config.toml
d_model = 96
d_mlp = 256
vocab_size = 8192
norm = "rmsnorm"
bias = "none"
lr = 0.00817
lr_head = 0.00969
warmup_steps = 124
seq_len = 256
train_tokens = 120900000
Each number is 50 + 12 x the weight over its row's rms, rounded and kept within 0 to 99. Layers, rows and columns count from 0. The size before them is the row's rms in percent of the matrix's.

# q: layer 8 attention query, 96x96, rms 0.124, rows 0-95, columns 48-95
# k: layer 8 attention key, 32x96, rms 0.135, rows 0-31, columns 48-95
# v: layer 8 attention value, 32x96, rms 0.146, rows 0-2, columns 48-95
# o: layer 8 attention output (transposed), 96x96, rms 0.288, rows 0-2,32-33,64-65, columns 48-95
q0 098:42 23 41 42 59 44 61 54 57 46 37 64 39 67 53 38 55 52 59 53 28 48 39 47 51 35 52 55 61 42 66 51 55 56 47 58 55 51 55 43 53 57 65 63 46 58 49 32
q32 102:39 47 51 45 54 31 58 47 58 66 57 54 50 42 53 51 36 42 41 60 56 57 58 46 59 57 45 55 50 54 81 47 44 37 63 42 21 35 57 49 45 50 44 59 72 47 60 70
q64 080:56 42 39 21 45 78 59 34 37 54 55 39 50 39 31 71 52 42 51 42 50 40 58 52 37 54 60 65 46 39 56 70 47 56 42 68 51 61 32 54 56 48 49 42 44 37 52 53
k0 064:47 62 63 64 66 40 42 70 55 50 65 63 31 56 40 31 35 59 50 30 50 61 31 58 56 61 49 38 50 54 50 59 52 35 54 40 73 50 54 55 59 47 36 57 46 64 41 56
q1 099:57 53 52 57 42 48 61 43 44 43 37 62 35 37 56 64 40 46 46 55 33 38 44 55 36 26 43 55 71 37 32 46 43 60 59 44 73 63 45 27 55 48 63 57 31 46 48 67
q33 128:69 47 53 56 53 55 58 36 49 62 43 63 46 41 54 62 54 49 45 58 56 47 33 32 45 21 64 41 42 61 32 58 56 38 53 42 67 70 38 40 69 48 29 68 27 49 39 65
q65 070:50 65 62 47 50 32 30 62 52 77 60 53 51 40 33 60 53 39 37 53 46 60 52 39 73 21 37 50 71 62 59 55 51 46 66 38 62 48 67 41 54 54 49 56 49 71 44 43
k1 077:41 53 36 34 52 46 62 38 64 35 53 54 45 70 32 58 38 49 41 40 53 55 56 40 40 58 62 33 34 54 58 40 43 44 39 61 52 51 45 39 46 65 38 67 63 27 38 37
q2 076:13 57 57 40 39 18 43 70 52 52 58 48 54 44 39 46 35 48 57 66 48 64 37 35 48 67 50 35 41 63 47 59 30 41 13 62 48 42 63 51 56 49 55 36 49 54 61 34
q34 118:48 48 60 49 26 25 52 33 57 11 37 53 47 44 29 63 57 74 64 49 45 50 45 38 45 40 59 55 53 30 29 46 62 46 28 83 55 43 52 52 51 42 60 56 61 55 40 49
q66 049:47 48 52 65 49 58 52 57 28 32 52 38 47 52 48 70 31 44 46 55 34 66 50 42 50 42 57 59 59 36 38 68 36 43 44 61 63 48 40 56 40 49 44 52 34 49 42 76
k2 069:90 62 68 49 63 57 43 61 52 47 66 43 51 57 42 45 44 33 51 29 75 53 36 58 33 59 42 32 65 65 47 49 51 44 64 30 66 44 51 33 30 75 60 51 60 52 56 36
q3 111:40 50 43 30 60 41 40 38 47 75 56 55 35 56 31 19 57 66 23 69 55 54 56 53 49 62 55 59 64 38 64 34 54 52 50 61 52 45 34 34 43 48 65 45 50 38 64 46
q35 103:59 40 55 53 51 44 54 37 47 74 44 56 32 41 22 14 53 56 15 51 65 41 40 44 67 59 38 58 42 66 60 47 59 60 57 33 42 28 53 40 41 45 55 35 53 35 62 48
q67 054:35 60 35 42 55 37 56 63 65 52 43 72 56 37 48 48 52 31 56 48 72 53 62 49 42 48 52 63 50 54 76 36 53 65 41 28 48 56 55 55 41 40 62 25 46 20 72 25
k3 074:42 49 54 49 56 51 49 47 22 56 30 56 44 47 63 41 45 64 31 56 38 30 71 26 47 55 46 54 40 36 38 52 54 48 60 49 38 64 31 62 79 51 32 53 55 72 47 50
q4 079:43 63 42 39 56 59 39 46 67 44 32 54 33 69 32 35 64 56 20 40 40 40 64 56 50 41 36 35 22 34 54 68 56 62 57 59 49 68 42 42 30 44 57 41 70 54 48 34
q36 112:43 44 32 47 50 67 48 41 65 44 45 69 69 61 33 54 62 46 39 67 43 37 40 29 52 38 39 60 35 65 58 56 55 89 47 70 35 42 54 32 28 41 40 49 56 47 45 46
q68 078:45 38 37 43 45 56 22 40 59 52 43 63 53 74 40 29 64 64 41 45 42 46 50 25 61 20 41 50 42 60 51 47 51 55 61 54 37 55 64 38 45 38 52 50 64 50 30 52
k4 082:55 47 52 69 54 70 58 67 43 56 47 38 72 26 65 67 56 59 53 47 46 35 56 52 49 57 54 55 62 46 30 65 46 52 48 62 23 54 62 46 64 27 45 41 47 60 18 47
q5 129:67 56 63 47 42 49 61 42 49 28 34 45 56 21 59 66 44 45 62 39 44 55 48 49 47 58 52 35 38 39 42 69 51 51 43 75 56 50 54 32 33 52 48 68 71 59 47 38
q37 103:63 53 60 43 37 56 64 39 61 45 30 50 61 57 50 66 52 43 65 61 59 58 41 53 41 52 58 39 67 45 45 47 31 44 49 71 54 69 45 38 47 56 50 78 83 51 37 40
q69 069:66 48 59 58 49 54 49 40 26 25 47 33 46 32 58 65 39 55 46 46 36 55 30 46 38 42 41 44 52 26 45 68 45 62 33 69 64 37 37 62 46 45 31 34 60 57 54 55
k5 077:50 68 62 55 64 67 50 67 50 34 64 31 60 45 55 54 51 38 57 38 71 60 49 75 62 34 45 43 55 56 66 39 51 40 51 39 60 41 66 68 31 72 52 45 51 43 53 49
q6 101:48 65 34 45 52 54 46 54 63 30 43 59 57 51 45 40 58 49 34 47 61 60 45 59 78 61 35 57 59 40 69 29 43 53 27 78 34 53 62 40 48 45 40 59 51 30 83 73
q38 101:71 59 22 26 54 44 41 47 71 28 55 52 43 68 50 56 56 44 39 45 57 65 37 48 54 45 54 62 67 40 61 50 32 48 40 55 50 72 62 60 57 56 50 46 60 45 59 57
q70 112:60 49 43 53 59 54 49 60 43 40 50 50 42 63 51 36 53 58 62 65 31 44 46 58 63 61 49 75 49 27 62 76 68 52 43 65 43 60 38 44 38 67 62 49 23 36 35 32
k6 096:70 40 34 43 48 38 64 47 60 36 19 40 60 68 49 46 26 27 41 55 56 66 34 31 50 65 34 46 45 53 73 60 58 67 57 55 47 47 42 36 25 39 57 36 35 55 42 38
q7 093:33 46 64 45 52 43 55 54 52 42 50 34 37 82 25 43 46 73 56 67 27 58 64 46 61 54 38 38 68 52 38 60 42 56 60 29 36 45 47 68 51 49 56 48 33 57 42 44
q39 103:41 18 57 61 56 64 54 57 20 49 40 50 66 49 56 31 59 59 43 64 19 50 56 46 55 66 56 58 33 39 47 57 58 44 62 42 53 37 42 36 52 53 55 39 34 54 54 54
q71 148:37 57 48 70 48 31 32 47 41 61 60 46 58 53 36 53 50 44 64 54 49 54 47 46 53 60 65 34 46 48 47 42 47 60 21 13 28 67 51 31 39 43 59 35 32 36 48 62
k7 110:48 61 41 67 50 44 30 48 43 34 54 61 55 31 51 50 35 55 46 48 32 62 51 54 50 65 40 46 57 65 64 56 70 65 36 29 41 53 51 52 40 33 62 38 26 42 54 64
q8 090:40 50 48 45 54 43 68 25 46 46 54 42 46 28 64 67 52 77 59 65 52 44 45 58 52 62 38 54 61 57 57 50 52 56 33 47 54 63 37 50 79 47 27 51 46 33 57 52
q40 088:60 68 37 53 46 29 40 70 57 42 55 31 65 51 26 54 48 42 62 61 49 54 47 47 46 41 48 35 70 45 69 53 32 35 53 35 64 60 65 54 59 42 48 55 34 59 47 70
q72 159:59 29 37 64 53 45 52 49 48 66 58 59 51 48 39 55 60 65 42 56 42 29 42 41 65 42 46 68 50 66 57 37 49 46 56 49 67 53 69 73 61 47 52 77 22 52 61 48
k8 105:52 36 49 68 33 46 54 54 32 72 61 47 56 51 35 61 67 45 46 56 59 25 61 60 36 44 36 65 51 58 43 43 63 45 55 50 40 52 67 43 59 51 40 46 37 64 49 54
q9 093:38 54 60 67 41 39 25 57 50 52 64 37 58 58 60 67 46 40 43 53 58 46 20 56 34 61 59 53 55 56 47 67 49 56 69 56 38 31 66 44 58 49 45 78 61 74 50 20
q41 101:49 57 53 40 62 38 35 41 67 42 52 36 70 43 47 52 50 52 69 57 55 39 50 63 41 61 49 52 77 46 51 55 20 47 44 49 71 47 46 52 51 51 52 46 70 41 67 37
q73 133:53 77 44 22 46 49 45 42 36 27 69 16 46 40 45 58 50 44 66 40 72 47 31 52 52 81 40 46 46 56 49 57 53 58 59 37 51 28 59 49 48 57 50 44 73 61 47 48
k9 104:47 64 48 38 57 45 60 57 54 53 43 36 62 44 32 74 53 44 49 42 45 63 52 39 37 77 41 27 22 60 55 36 54 79 35 59 68 33 83 40 65 30 44 55 58 60 31 54
q10 089:41 59 63 49 47 52 59 57 39 55 43 45 51 60 72 33 44 34 19 48 49 64 54 54 68 80 61 60 50 46 64 50 57 48 61 44 36 41 24 38 31 61 63 61 59 48 67 66
q42 084:56 59 32 60 38 59 60 66 63 44 45 50 49 56 64 30 65 35 47 38 60 69 44 38 66 57 35 64 70 52 54 51 46 68 67 39 59 58 46 57 38 62 68 40 62 55 54 59
q74 112:61 51 40 38 32 33 49 67 57 52 54 62 43 53 60 61 46 57 55 47 68 60 62 36 30 44 54 41 45 64 70 53 35 57 81 54 26 34 40 67 73 50 63 56 56 51 49 46
k10 106:60 59 60 32 25 59 59 66 59 40 59 65 28 70 57 52 47 60 57 48 72 44 62 50 46 34 35 64 34 49 68 51 56 41 55 62 30 38 66 46 55 45 63 55 37 54 48 68
q11 095:64 46 33 41 40 74 54 58 45 60 44 41 66 66 39 42 27 42 43 44 52 65 63 46 68 52 45 73 51 37 48 48 59 39 54 56 40 37 50 34 73 41 51 51 53 30 50 63
q43 079:62 53 39 47 46 53 57 41 40 63 58 55 60 51 58 42 46 54 62 45 44 58 28 21 55 37 55 66 43 46 32 51 51 61 37 72 44 63 58 44 60 37 24 28 43 61 40 57
q75 128:52 66 52 28 38 58 58 37 37 60 60 29 52 39 40 45 81 41 31 26 53 54 39 50 29 47 71 67 47 70 45 53 33 59 60 32 48 74 36 50 56 40 61 49 47 47 35 61
k11 112:62 62 48 30 37 52 62 50 41 60 57 33 61 50 49 50 52 54 41 36 42 38 67 54 52 52 60 55 24 29 33 52 48 75 70 39 39 53 65 44 71 71 69 31 50 38 51 61
q12 101:50 52 55 36 44 43 46 49 55 59 52 47 45 61 46 49 44 35 42 60 56 70 62 53 65 44 54 56 48 44 62 32 54 28 43 71 34 18 51 29 42 32 62 54 44 39 55 30
q44 085:57 48 42 48 39 36 61 43 52 17 59 63 54 67 51 56 39 50 68 44 30 56 62 42 69 46 30 45 65 49 30 53 54 56 58 68 36 58 50 52 69 56 47 45 24 73 47 44
q76 119:40 54 46 37 64 67 42 54 60 65 48 45 36 67 34 29 50 58 53 45 60 55 23 59 51 48 41 58 53 37 33 38 54 38 50 48 54 50 62 37 67 61 55 48 33 60 34 44
k12 129:57 66 44 69 43 62 46 24 37 65 49 58 44 53 49 55 57 24 45 47 61 53 47 56 45 35 52 44 65 36 24 35 44 32 75 73 58 58 52 39 44 57 64 52 43 50 41 51
q13 156:33 53 69 59 54 59 41 53 22 73 54 56 53 49 53 32 45 54 42 60 38 52 59 59 45 70 49 49 38 52 43 44 42 27 54 50 42 21 67 35 48 41 59 55 50 39 62 54
q45 089:44 44 34 55 34 47 25 23 50 73 59 42 75 51 51 26 58 52 35 53 29 48 41 31 64 53 64 67 52 69 33 42 43 55 60 54 46 50 64 27 52 55 41 60 48 40 44 56
q77 138:50 48 38 58 47 40 52 29 46 35 74 45 38 62 69 51 47 59 42 46 36 39 39 55 56 50 34 54 65 58 45 34 32 62 49 44 45 58 48 37 52 46 40 60 48 36 60 46
k13 107:68 30 62 45 42 49 26 44 51 45 48 42 69 43 44 45 56 37 50 76 47 64 55 72 75 35 62 40 56 70 60 45 43 60 24 33 52 41 50 38 58 29 39 61 54 64 42 52
q14 083:45 43 64 35 55 48 32 37 39 57 62 65 60 64 28 57 44 55 83 50 50 47 38 52 38 36 52 51 59 57 48 68 44 31 51 31 63 68 62 60 37 41 57 35 52 70 42 47
q46 088:42 46 41 53 28 47 40 32 32 38 58 45 36 42 58 58 33 47 81 57 73 67 30 29 30 29 56 59 50 43 40 39 49 34 49 56 59 43 60 44 53 40 40 61 36 49 60 49
q78 125:57 33 45 44 60 37 24 72 27 56 45 37 58 39 46 49 52 44 48 70 58 54 43 63 41 54 38 57 42 54 40 42 59 49 46 68 48 65 69 74 42 69 73 58 60 57 65 53
k14 112:53 64 47 52 61 51 80 62 36 60 52 39 69 36 32 36 10 48 55 61 44 42 42 51 30 51 27 36 52 28 63 49 50 46 61 52 28 68 54 49 37 45 58 58 53 58 42 54
q15 089:37 39 36 69 52 54 53 57 46 41 53 41 26 40 60 52 51 44 52 51 34 47 45 49 51 39 50 42 35 46 63 58 58 80 38 39 88 58 48 60 40 53 27 63 35 45 32 77
q47 074:47 44 41 57 27 48 57 70 42 47 40 46 34 61 41 63 55 37 58 55 56 29 28 32 57 51 40 63 57 50 61 56 47 66 41 58 78 52 70 59 39 66 39 53 42 47 39 55
q79 112:37 69 43 60 61 23 61 47 54 63 35 62 53 42 48 55 57 63 47 50 47 49 42 39 59 33 41 56 57 32 60 53 71 50 33 60 72 34 54 65 48 59 44 85 39 39 49 56
k15 122:52 69 41 61 51 45 54 59 50 53 32 42 30 55 54 24 49 72 58 67 43 52 37 40 66 52 62 52 30 43 61 70 49 59 61 52 63 63 70 51 73 20 35 67 36 67 63 68
q16 087:50 54 43 37 58 19 57 62 58 66 48 42 61 75 48 38 25 45 64 54 50 77 72 60 66 66 51 51 47 52 41 61 38 66 59 73 54 54 48 41 49 63 53 37 66 39 52 62
q48 138:59 69 53 49 52 52 55 63 55 30 34 33 61 51 37 42 58 46 33 37 59 50 57 66 41 64 26 51 45 28 33 40 51 54 33 71 39 33 58 41 31 45 75 55 46 53 61 53
q80 055:38 41 55 55 47 70 61 46 52 57 34 39 38 47 48 52 44 39 56 61 39 67 38 36 39 53 63 25 63 18 51 60 59 47 51 48 54 45 37 47 62 17 66 48 49 35 51 42
k16 063:54 42 51 63 36 41 27 19 41 53 46 51 61 64 55 64 75 65 61 72 37 40 63 25 62 66 44 38 57 47 48 44 44 38 54 66 19 52 36 47 52 33 35 81 37 32 63 51
q17 074:35 54 63 61 51 32 52 46 47 48 57 50 47 88 44 40 71 53 29 38 43 50 47 53 66 69 33 40 32 57 52 39 44 51 36 61 35 61 51 55 67 44 68 55 40 52 58 75
q49 120:44 45 60 55 60 45 52 57 44 60 47 47 56 31 63 33 46 70 33 52 53 45 55 55 60 58 37 54 38 41 39 55 59 41 57 26 45 34 61 48 43 35 46 58 53 28 72 50
q81 045:32 69 50 46 47 45 52 44 33 58 41 68 28 53 92 54 58 57 63 45 66 44 63 80 43 54 33 48 19 53 66 31 69 58 53 46 55 66 49 42 50 46 35 61 51 35 59 43
k17 078:54 40 45 65 39 51 56 43 29 47 24 56 55 40 33 43 67 42 46 88 32 50 52 32 60 71 50 63 58 64 55 58 47 72 41 53 30 43 45 38 51 39 47 44 31 56 66 41
q18 097:51 49 53 47 46 56 49 56 59 58 71 46 42 49 36 51 61 44 59 52 53 42 45 64 48 36 62 46 29 78 39 80 47 47 52 55 38 42 53 59 37 47 53 56 62 71 38 18
q50 124:44 41 49 57 40 49 47 51 62 39 56 44 63 45 37 74 57 47 64 61 54 54 48 50 55 27 44 54 26 59 61 86 41 52 57 60 50 72 65 48 45 55 36 69 47 64 45 52
q82 052:55 34 57 55 56 58 33 44 34 46 60 40 59 57 20 51 46 38 59 48 68 44 33 39 43 49 63 61 65 39 47 77 26 26 66 46 59 80 58 53 64 50 40 45 57 66 47 55
k18 069:53 61 55 20 49 58 64 61 47 68 35 48 60 55 44 44 43 41 66 29 54 44 49 31 42 37 41 56 58 61 49 39 58 51 39 35 65 38 24 50 62 62 50 56 69 34 59 47
q19 074:39 53 60 42 71 55 51 59 42 51 54 40 47 55 51 56 35 41 58 42 55 61 43 60 51 60 48 40 43 54 42 49 44 50 47 51 47 45 41 37 33 38 70 48 83 42 64 44
q51 119:51 57 63 61 64 62 47 52 39 54 59 54 55 28 53 37 47 46 41 51 40 42 49 55 45 54 58 54 45 50 37 36 48 41 43 49 61 43 32 55 15 62 64 52 69 41 72 54
q83 050:42 79 70 42 65 43 45 46 52 19 46 54 41 39 50 61 50 54 38 60 49 60 29 49 60 50 52 43 50 48 40 50 52 54 34 73 42 48 73 53 44 49 58 73 42 36 57 47
k19 072:43 51 49 37 33 49 56 52 66 77 52 26 48 61 42 46 61 32 58 48 70 51 51 62 42 38 63 43 35 43 60 51 27 41 55 49 68 48 50 65 55 67 45 45 62 46 23 42
q20 094:47 64 54 49 50 60 63 43 73 45 40 46 50 45 63 42 55 59 55 57 49 29 62 54 39 62 43 30 31 56 48 36 40 48 49 64 56 45 40 50 43 65 62 40 97 50 44 41
q52 097:49 44 52 50 63 56 58 52 62 67 46 41 24 79 35 43 52 31 47 54 59 46 44 70 54 59 47 61 37 45 62 59 65 42 58 35 40 27 62 43 38 35 74 58 44 39 75 52
q84 062:31 66 56 40 55 54 58 36 87 57 51 53 64 72 40 51 59 37 72 59 55 50 43 64 45 42 59 44 37 47 61 42 46 38 48 33 35 42 42 55 54 49 61 54 41 31 65 52
k20 088:49 56 41 59 40 65 55 45 20 42 50 61 33 44 59 47 56 64 46 55 47 60 69 39 66 42 46 44 56 59 24 53 54 61 37 68 38 51 58 37 44 53 28 47 45 45 25 54
q21 092:38 41 41 68 54 49 57 58 16 52 56 41 58 66 48 50 50 48 66 53 31 52 63 33 56 39 51 44 36 65 50 69 53 70 54 57 39 39 49 53 58 49 22 52 15 58 54 73
q53 090:50 42 65 62 30 60 49 57 23 53 62 50 55 48 56 63 41 45 64 41 52 61 42 45 52 49 43 51 40 58 30 58 66 55 63 58 30 23 43 43 57 37 38 71 25 46 60 62
q85 068:58 45 55 51 44 66 45 65 19 34 38 48 40 37 72 59 40 46 58 54 49 44 50 53 34 63 31 58 35 40 44 68 62 62 29 75 42 46 54 61 35 24 25 36 30 58 62 58
k21 105:49 31 46 65 60 58 35 50 49 34 53 65 42 49 56 50 60 68 34 55 39 46 70 40 50 52 42 65 51 49 50 55 64 72 49 57 28 53 50 51 53 30 59 20 40 62 51 57
q22 083:61 58 68 53 50 49 58 43 83 40 48 57 65 15 66 37 43 71 39 35 54 44 65 65 45 59 46 53 57 52 55 43 50 40 48 41 39 39 59 60 32 69 65 55 66 38 42 39
q54 080:66 58 28 45 59 55 48 43 42 56 42 57 58 29 37 37 59 60 57 25 51 64 35 44 45 56 73 62 60 51 57 79 51 47 51 48 62 51 54 29 65 47 63 44 64 50 58 38
q86 101:59 64 64 52 50 46 39 63 75 69 48 51 73 41 44 44 47 63 47 34 42 45 56 54 48 64 60 54 55 38 54 53 34 22 56 35 39 48 45 62 51 51 41 45 28 42 47 49
k22 109:63 46 66 45 28 54 37 45 57 52 54 31 46 38 75 48 70 50 54 53 27 47 49 74 44 60 23 55 69 54 60 57 62 46 27 66 47 52 44 38 42 33 49 38 43 43 42 67
q23 086:35 31 35 55 53 61 32 58 56 39 41 57 52 62 49 67 66 63 56 56 34 46 42 33 36 41 50 40 32 34 34 47 77 38 55 36 53 56 44 69 29 48 38 52 20 43 44 50
q55 084:48 42 31 48 60 46 43 58 58 40 53 44 66 59 24 55 59 47 86 56 63 44 41 36 43 46 52 56 71 42 35 45 68 63 43 51 71 51 52 48 60 44 53 44 50 71 39 46
q87 131:43 54 72 58 42 39 46 45 41 59 28 58 49 68 47 38 22 49 51 24 52 53 58 44 48 56 61 63 41 52 54 42 38 26 54 57 69 70 49 44 46 62 47 47 64 51 58 33
k23 108:62 27 59 50 51 51 37 19 44 46 52 57 53 52 69 42 46 36 59 59 54 63 60 35 36 46 51 43 54 61 45 48 26 42 49 43 74 53 90 54 43 50 38 41 51 58 70 44
q24 087:51 40 60 61 52 71 60 44 53 44 58 41 41 40 52 55 37 51 61 54 49 45 61 33 34 42 30 52 48 60 37 65 48 60 54 41 23 12 56 56 47 38 32 52 48 50 65 61
q56 086:66 42 69 43 50 63 49 27 52 29 57 62 71 74 56 75 66 60 51 57 52 29 56 53 64 44 48 42 39 57 31 50 55 63 65 44 29 55 61 47 41 47 44 61 78 45 62 50
q88 111:66 47 60 47 64 57 45 35 52 46 60 40 47 62 19 50 48 56 77 50 45 51 49 39 67 58 60 35 66 52 60 10 41 63 44 42 39 61 57 56 34 64 60 74 60 51 39 43
k24 117:61 45 52 67 76 60 52 50 52 50 68 67 62 36 40 56 48 55 59 33 55 49 28 32 44 62 36 56 76 51 54 55 58 69 61 60 67 65 50 43 53 55 44 54 54 53 48 48
q25 111:65 46 65 61 49 47 49 42 34 36 54 58 34 46 71 45 48 43 37 44 46 75 70 39 44 62 28 64 47 44 56 52 55 52 49 57 33 12 55 55 46 38 53 48 41 43 64 36
q57 090:57 54 44 49 73 47 27 43 42 63 72 82 42 34 60 34 38 59 39 56 21 46 62 47 45 51 55 44 63 73 62 64 48 57 44 22 36 36 53 35 50 41 63 72 45 46 42 46
q89 121:59 43 48 49 60 64 28 69 33 61 67 59 34 40 53 54 41 75 67 57 45 35 61 59 39 65 55 37 58 39 49 47 57 43 41 47 45 61 57 47 66 50 53 72 61 33 53 37
k25 099:59 56 47 41 55 61 76 52 49 44 48 49 44 48 53 39 47 96 86 50 55 39 59 64 27 70 48 36 69 65 52 44 61 27 54 65 35 49 42 44 63 36 50 64 43 38 52 58
q26 107:70 47 52 50 32 65 63 33 54 50 56 52 60 67 38 64 63 52 69 25 47 51 29 40 42 43 66 46 44 69 35 71 63 70 49 46 66 77 36 50 44 68 50 70 41 55 45 53
q58 092:63 40 43 54 43 59 44 35 54 48 27 59 62 54 36 54 52 78 42 67 61 41 44 41 41 62 42 67 31 42 42 35 56 46 44 65 47 34 56 47 32 36 48 75 32 35 54 45
q90 140:73 52 60 72 38 59 44 35 50 63 50 66 60 58 42 53 52 58 63 50 66 51 56 43 42 78 46 74 47 53 67 69 34 58 64 52 29 61 63 33 44 59 41 57 29 68 59 67
k26 109:71 50 80 36 30 59 43 53 50 46 57 48 70 66 61 62 73 61 63 62 40 45 51 58 52 57 56 52 64 31 43 56 48 65 72 67 45 44 43 24 52 38 45 60 42 52 56 73
q27 079:46 36 38 54 46 27 42 42 51 56 55 52 30 63 23 47 54 52 47 72 38 67 58 54 52 50 53 55 60 55 38 56 33 52 60 47 47 39 52 49 32 37 37 52 36 66 51 52
q59 089:36 31 43 53 46 37 66 55 32 29 51 55 42 65 42 57 49 47 63 50 48 43 55 44 48 48 73 49 39 63 29 74 63 79 45 51 52 32 46 59 46 45 41 32 23 62 47 42
q91 121:45 44 55 35 36 46 52 38 43 40 49 47 52 50 38 54 34 41 66 85 45 61 62 56 38 43 43 39 38 73 36 55 63 65 45 48 51 55 38 54 51 40 30 41 53 46 57 45
k27 110:51 38 52 36 57 37 42 42 46 39 69 40 36 44 44 54 51 54 58 48 58 57 62 39 64 69 45 35 54 40 39 45 62 62 43 67 51 67 20 40 66 58 44 43 33 63 76 44
q28 074:33 41 49 69 43 46 37 38 52 41 57 51 59 08 60 61 46 66 71 47 43 49 58 27 45 41 28 31 60 66 40 60 56 82 39 62 54 39 46 60 44 32 23 41 42 52 47 54
q60 088:56 62 34 39 50 33 41 52 49 49 55 62 28 41 51 38 65 34 53 40 45 61 40 39 39 57 51 52 57 38 44 64 35 63 42 71 47 60 68 56 45 48 59 42 48 48 48 57
q92 116:53 57 31 67 42 29 38 58 60 50 46 54 40 33 68 44 62 65 60 54 56 39 46 40 15 45 46 55 60 45 61 58 43 57 58 58 41 71 27 46 54 40 52 45 75 34 55 55
k28 113:50 62 46 54 38 40 39 39 59 48 39 65 48 42 33 54 36 27 63 62 51 57 45 44 42 34 39 64 45 53 86 70 41 45 50 43 64 59 58 49 53 55 62 46 68 56 54 53
q29 071:56 65 50 46 45 50 57 53 83 54 42 35 55 61 54 53 36 43 51 50 57 50 49 43 56 47 39 59 27 52 66 36 36 37 60 41 44 54 58 40 34 58 66 59 57 41 50 38
q61 078:37 46 46 64 62 52 46 40 75 31 43 45 48 33 32 71 52 61 36 51 51 44 62 61 61 41 41 52 37 45 50 81 57 55 79 32 48 52 40 58 57 56 40 61 41 52 42 50
q93 120:43 56 34 42 30 64 49 51 32 31 50 12 54 48 53 62 59 60 39 68 68 30 45 75 68 74 63 44 50 62 59 50 50 36 59 66 61 60 46 54 50 50 42 55 71 47 57 46
k29 120:52 46 37 37 49 51 63 56 45 37 51 39 66 46 24 72 62 65 31 68 48 44 45 63 34 68 69 37 40 58 50 59 32 42 38 53 48 59 40 63 46 50 28 57 39 47 41 53
q30 086:47 67 44 61 53 35 56 64 57 33 41 49 43 47 57 70 57 55 58 63 59 44 53 42 55 48 45 47 37 54 39 42 44 38 29 58 48 14 74 54 57 48 25 56 43 51 63 82
q62 091:56 55 36 43 43 56 64 49 47 39 53 52 71 51 38 60 34 52 90 30 54 40 45 61 44 51 57 55 62 59 47 80 42 54 52 46 61 52 36 50 81 60 62 45 59 54 60 36
q94 117:31 48 45 58 50 46 41 49 67 59 59 74 56 38 46 61 55 65 54 51 33 32 50 44 52 27 63 48 50 69 49 47 50 38 52 65 54 38 26 39 61 55 42 74 61 72 47 50
k30 116:34 46 67 60 24 67 12 66 49 54 54 48 25 44 41 32 51 49 45 46 45 26 52 31 40 57 70 62 58 36 40 63 55 29 50 57 35 32 40 49 48 56 51 68 46 62 55 36
q31 086:30 64 44 46 51 40 26 66 48 48 40 63 43 62 41 48 61 40 50 51 76 77 35 46 60 50 46 57 41 47 39 36 46 39 41 50 66 54 63 45 34 51 44 42 57 63 61 61
q63 095:58 57 49 43 32 35 57 63 43 68 36 50 33 65 49 61 73 26 50 38 75 62 42 59 37 33 65 59 61 45 47 61 43 39 52 49 51 55 64 29 49 32 29 59 50 37 53 73
q95 137:62 72 56 50 57 55 30 55 49 65 48 46 36 35 47 55 40 34 51 46 42 65 55 55 62 53 35 53 60 54 35 51 45 58 56 39 52 53 50 56 65 35 24 36 57 48 31 49
k31 119:58 64 34 59 30 37 63 49 52 78 62 50 67 54 60 70 50 24 59 50 45 54 41 52 68 64 42 49 42 57 53 48 64 31 51 56 54 43 40 64 48 31 57 55 39 44 31 49
v0 095:29 39 62 69 40 39 51 45 56 54 59 52 29 52 60 57 32 38 52 60 38 66 42 59 54 38 47 44 54 56 56 27 36 51 56 55 65 42 47 49 66 55 54 46 50 30 51 35
o0 091:48 55 45 50 57 56 70 57 37 83 64 48 62 70 36 72 46 51 52 37 68 68 68 65 70 49 56 58 55 54 57 53 52 62 47 52 55 54 46 21 46 55 37 58 42 55 42 56
o32 095:46 50 54 55 58 68 55 52 32 46 34 31 50 56 47 48 27 57 64 29 49 54 59 38 53 54 38 41 52 85 55 36 61 38 59 50 55 43 45 28 63 43 31 50 48 50 35 34
o64 097:55 49 51 46 70 48 43 58 51 48 53 30 40 40 46 44 49 36 40 44 44 37 59 50 42 79 60 39 46 44 26 34 50 65 37 49 34 86 46 75 64 47 53 46 70 52 61 52
v1 100:60 52 35 41 51 63 25 38 47 56 39 60 42 66 27 54 49 54 43 29 35 46 53 44 67 26 51 36 52 69 54 47 75 44 54 77 59 57 32 65 26 27 43 46 50 43 55 43
o1 111:63 62 15 50 51 64 51 65 64 55 50 61 37 34 67 49 51 20 47 54 50 45 54 61 34 46 61 38 36 52 41 29 47 62 36 45 50 54 39 48 52 53 61 53 39 40 45 42
o33 102:52 70 29 41 57 50 55 63 47 36 44 42 37 73 51 42 70 60 54 50 38 69 45 46 58 35 56 55 43 47 57 51 54 58 45 75 38 94 51 42 49 48 41 61 39 60 76 51
o65 085:61 41 42 48 40 39 45 56 41 34 38 56 58 55 51 29 43 49 62 41 54 51 45 30 38 67 64 51 53 36 39 57 49 37 54 26 46 55 72 52 64 29 46 47 49 54 62 40
v2 102:55 31 47 32 34 36 58 49 46 57 48 76 50 43 53 59 53 67 56 56 33 47 69 26 43 65 47 43 61 62 38 50 52 38 39 37 33 40 68 52 30 59 50 59 55 45 40 40
o2 108:52 60 65 37 57 58 50 34 36 47 30 50 46 30 65 43 46 56 56 72 30 63 57 51 41 43 41 40 68 40 43 30 38 31 51 49 38 56 40 58 60 49 44 63 24 47 54 62